python train.py --num_hidden_layers=12 --hidden_size=64 --num_attention_heads=2 --num_key_value_heads=2 --head_dim=32 --intermediate_size=320 --vocab_size=2048 --hidden_act="squared_relu" --norm="rmsnorm" --norm_place="pre" --norm_eps=1e-07 --positions="rope" --rope_theta=13800.0 --rope_fraction=1.0 --qk_norm=true --attn_scale=0.321 --bias="none" --tie_word_embeddings=false --parallel_block=false --extras=["local attention windows", "paired heads", "gated attention", "capped logits"] --init="trunc" --init_std_qkv=0.0486 --init_std_o=0.0486 --init_std_up=0.0486 --init_std_down=0.0 --optimizer="muon_variant" --learning_rate=0.00355 --lr_mult_down=1.5 --lr_head=0.00946 --warmup_steps=0 --schedule="cos" --final_lr_fraction=0.0 --batch_tokens=[8192, 16384, 32768] --max_seq_len=1024 --doc_mask=true --train_tokens=82960000 --max_steps=5170 --dataset="wikipedia_en"
Each number is 128 + 24 x the weight over the matrix's rms, rounded and kept within 0 to 255. Layers, rows and columns count from 0. Numbers have three digits each.

# down: layer 7 MLP down (transposed), 320x64, rms 0.226, rows 288-319, columns 0-63
# up: layer 7 MLP up, 320x64, rms 0.15, rows 289-319, columns 0-63
down288:109102145162118143108100152145124102145125121122112133131159094106098123126118122114124140132138149106123154132127143139132132137092147147129091105140151137110149091147102115111112129130142104
up289:106125090150096150134176162156060135131134126092091110120141174124128108146151075124137150115143165167054137114168131121139109158139103117094110107134124124123157115111121107117202117106124124
down289:115140173095113160171105147117126162101123145133156106159087129106179178073143093094155123127120128099113173119096125143138172136135120137138135117118127072150081126137155129132096154166140161
up290:098127131187137124123102130123135130146145095135127112121138093138147123141140101114098151093136146164130155091079090104115116125148103180104097105136131137108110110132125161153084117143126122
down290:115121118127087163121136115121126130138106115180119118146126132142140120096121165103096137149108116118124147064126098084071204121143104093142126138120111179164118125147139084160098097155116155
up291:151104136125153130112120180146120150129134123101141140148131148126133163126126111127117128091120163103055119172066166124074138135148141138151113138111115153144137144156111118167134119115144110
down291:158113107105146115147143106117115161114135123147156136164161123141160160118128175127138141115136130101094149157151147150115143117128053093137122112141160124115161117145132131134117123149122083
up292:149130137118149135135129105118108103145137130105157155119103143125169119086135134052136111135157129118157179152122141132170104117156119087139137102152143112127131128124089097140148143149141133
down292:129124117141154163123136119124131126128157114085149103126107154140184143135107134158125118151093127157147069115123149112147105144122082123144123150111127155130145152108183156127115147176119099
up293:162148112110089108124128095157139128138150145138105130135087109157136166162155105142168134153081097111105159150104135151125110126099116120111125149168121101129150094159154125107113139156149155
down293:085128122142144133130132068149130129147111130112120157090136118133092116132120146138127122116082157088102089114176101107124125133121112112114107137157134112140134124142131157148122137110088098
up294:103103105129160095129112160101103131097101106161148124201093126127145143130083112085166114120158170119134136122130125138124060108156106146101098136110105100142114093117131141155117167164144124
down294:159170153071090135136145124097156094114113122128196110143105167120145127126119147145088139108105108178146125148120083126075133113115146086111129139114098097141070118110160117134175141120162108
up295:129102117135153138121088121123151120132142081137150113130141152129185113127088089136156103095141084100101153151107099123168095142133113139103151143158118105119142090062119123146103113176176108
down295:127116085140104073181111115136125110105139114123108110124105178127091117108124102107121154105136122129134150128110140093128164145142092127127116111114101159147102128125141143131156170129119130
up296:159154127126127101165125135126171121176101110113108131156125153091161140133138090102125134115112151146113153121097124134097116119098151131135146119138167125144109132118155124080129155123135135
down296:169162128126097103109144118134109100111138156111143092141112126146158125118154141131125138113155127123154110107109116128105151107110153138092183138123135092192122146126113129155124168175100127
up297:150072141111113131127118153115140095145137126139137121128081138121105137136119133131147186095159145130135109130138135091088171130115174149120102107111153111136096121124128131080126170100094092
down297:086132114097117109133159083142163129126129097125158108164136161137101148153145159156116123097120132111157148114128127123106107151156064163131131113134119112139180137116151141110149146156129120
up298:123192135146142122151093105177196135110106095137136061135120101083144142152164131127123128134117156098164147102160151140117092135104129157131137143169132094120142135141090119126121121117131096
down298:145162139117104128129101106121183101079139126153150124154149132131159161094185147138096136117085129114156159117101139135116157139113126117143125123123148140133155143114108125119117145205124142
up299:124115162174103154142109116085150154118114135128123126103113103149132144122086127102131082133167118122085137180082124106096126129142118128155079160192177169144118097127132126100129122115140101
down299:120147157089137162167126095133128112106114117145148136111094145160174110127125161122145152133132116153076127156138118115166186089170134154144130132143135158169119116108154111147143141174104108
up300:144157156153141110173099179132135138129153071116141095152110095120123123164121126167146172088090112115132166123113154148100118127137104130118161119109171141144173148094110148133123099138117157
down300:116163138150166170126136101148129123112125122102089047137139102097120117147133087129142126142105124105179113133159110129141147161118179143133141085117129151147075170134142127171144127136110154
up301:094153107140102107142109150138108142105150118117105095127141104092134101148098113107146129169115107121156112166123136154101123146132151140139129125146142125088143132095105144145105095094125152
down301:123107113167129150101130147132131134131079157153150165116140136150130102118125104145147140128118138140145087135136120129140132132122154114110161115106075140163105170152122138109154155119119161
up302:122120147119136123135134120121125104163120090148105086125104124129125127089159141151148150145156073139137135167140156166128115102116103110142145135126142125138128138124087101142126101123152107
down302:167126130114148146157117158144130134103145126132155131149092093115157142126113157115149157112146155104100177159120115113113110135127155137118134159114147073092141143116128102117103157161124133
up303:127145150135153149143135143120104141119149153080105120098128169093107127105155115130112098127124135112050181107121119099156137130146191122123106140100184135147169116116105131140112140107129138
down303:144137108134118099170107094147172133150133136155100181110133104125111163089139095120088138149125106102103136115112105083117162145097136137177142101120139180122128124138140141095113141130130160
up304:132100133146118132138097142172126070085079120113062170111145126163163143104167105096163151122154137141134184115126111094166141115137078135107146088118164144151140098081119138155165131122124145
down304:146124115170112143125158131203136113123159107122133115118135130109127111103133157137136142091099126107140135157064183128134122158102125106108127181101134038114121147131124113129082124172126152
up305:166124130169118092127130137207147107141090126133105102123102135180132116156140123138109113119163158108103119088116183113141169118122092147176127151135150180150124099119147150090106131110131089
down305:095163119081120048139116135048142138134128155144113100120092157116149156151131141142093105157127138145144143122096106139092095133103142103117112172125100138132105125123148111111122155139110144
up306:151124132135144155114084132116163114120145153098118105117104119121110150110152102131124126126160113095137136158133093120134102079165126133103100127126109075119168161145136150164134090111148154
down306:175089126110095173116163132129151146108145090175173140153177125184125154148115140158142102117129130100140124113129126128113127120100140154088131161069130114123162126112148117124095131109153086
up307:148117132110124125153116126090080115150105077139102086113120091113118125109132120127113103107166135107102108187072134123136107129113122162125134109127135197128114094132104121113168105135144128
down307:164167135146111097127137132169150121123183138087094147154121093129146090110135096094089114125138130119145119124123187121134173143150146086138108129177120122180115126109139135160145137113134132
up308:104123151127125123135146109134122144153140117137042103111117145120158132115141126134115151169115143161097135122079124134150154113150108173103113119095140111149116112101145089102087137146145132
down308:136132085080116073142116150106139151154109140138122158117166154126180163126108105145099140146101131104137099135095145172118133124124120103094124131157117135138103105102133134137152142121124150
up309:148114115120125146158128132102130188068125097083107138114110116087152130119148146104132136141132158128137188094128145106137170194140079154142076069130167120113157122141105182171156173160165132
down309:136119145130087158118149155143072094091126081092122130118073107147146157118135150158102126145170155143125048119158063121163192157120126157119128138102123143128152158158150131126141148123148119
up310:132169126118086083131094123122128136105097174095157091134117150093121139127123092113127157113158130106079120165123104104118113099128143123113122156152140118110098136145075149121130135154173139
down310:165130108123127105138125098122162121094168107138146096126144123087133104131104125114120122154131062177120110142147117125126139115148129112107156107170148137120141152132099123148142136132127162
up311:140093148145121124102121125158130114118121126142153121129107125118116167102122110133131140139119136120147122162129106105161155125149143137113107104113146092139105124135123119121143126135160151
down311:193120135138111154098144090148129153138106118140165119133156150160141110094134119170116127165099117152134078119118125107134108095143153125153155087101102101165111148137142138118124167169107146
up312:132097112120140146141099145135106103143163113130117096145111089143131129160120145079182129123101144106114128148139155162087124158136113138123145138140119141141135103094109113158164160139128173
down312:151137134126099142100111136138146145131093161172138110103129110125124130098107112163087086168114128112128092145082106160114140130068176116122138198117121126145121128151133144111095142121113148
up313:140157124103157097157104126090153174121146150119092117172073127132112115125115135112127109118107096130103123140155114115126157114158136155116122097129115140106109135168141123142137143118162130
down313:098158119121138163105157158127127103118160095106146125116110158120144115131128184129123128112133098145166142126143101142127168152123091131112133105100067119127116136130140147154138110139154151
up314:111110179139140146116134141125107138112170120141117105162118114140150097181093123137133138157116137133133161138142124132148096127140155098113127173099150166137103108119109083121138094143162078
down314:094117089127112148142114120128129127131154134109114146140134124133135125118127162172097138138094131086114106112115145123087143142116154133079139123113150161100156134195159080160104178121098139
up315:123102148167109130112156199135159126120103119105120118113134131156151089163131104116125124130137126158133145132167137142140092144164156109132098070120119141185175103097093132141140074111155126
down315:119126130065131110152135124100138141103102079168144100113121155108179094150109150119152150152108101126122121136197139176144118103174136132124128099107134132141203097093125129150172135106164114
up316:100134090099152117142086135132138091124118163114099132135154139116136123116149109124144134100152118180138172132115138147111124097114162175144145153143176158178133130106107107181119138111183121
down316:136137162147146151125101157132145144110077145141162111144102115111125126158131130108108138173081092150138132132082093164133128162132164089105105130089181145153104194080106127130143074128111195
up317:129153137139090101132111121145098103100131133106124159129124139192113175154114112133145140137114142115080167154144125101109123101116120119120148139131159101087136120151119155129157135130098124
down317:110131107131101084125115154110089106127125097087088142105147132163152140153097116121129117121114181111120094133092128142120125152129127107074081097120130129120104112119160125129138142102117129
up318:094124130131137119123131082191133126111130142095100094064093125141187136141106102133126138085135121118126130098168140161198095115093081178139097114118161089119133173134150124154132112144125122
down318:129152149111153146186113057084149130127140119137151136137125176148099125136100122132147112159101084124110176117126117150157170175115101134167102092175130172156084110106129153132166113131088125
up319:128129128156097105145142122137145145127154137115124164080123131067171134113119125126164121143152103105147150134128180139133124111139103141107119135140121089137123080143150150104098118148107169
down319:128141130120132137123140134104111149108128109150156091128178130164115155122115134117111095133137123117156074140146115166113150154145125108133148103134110152094133131145129128089173103116113117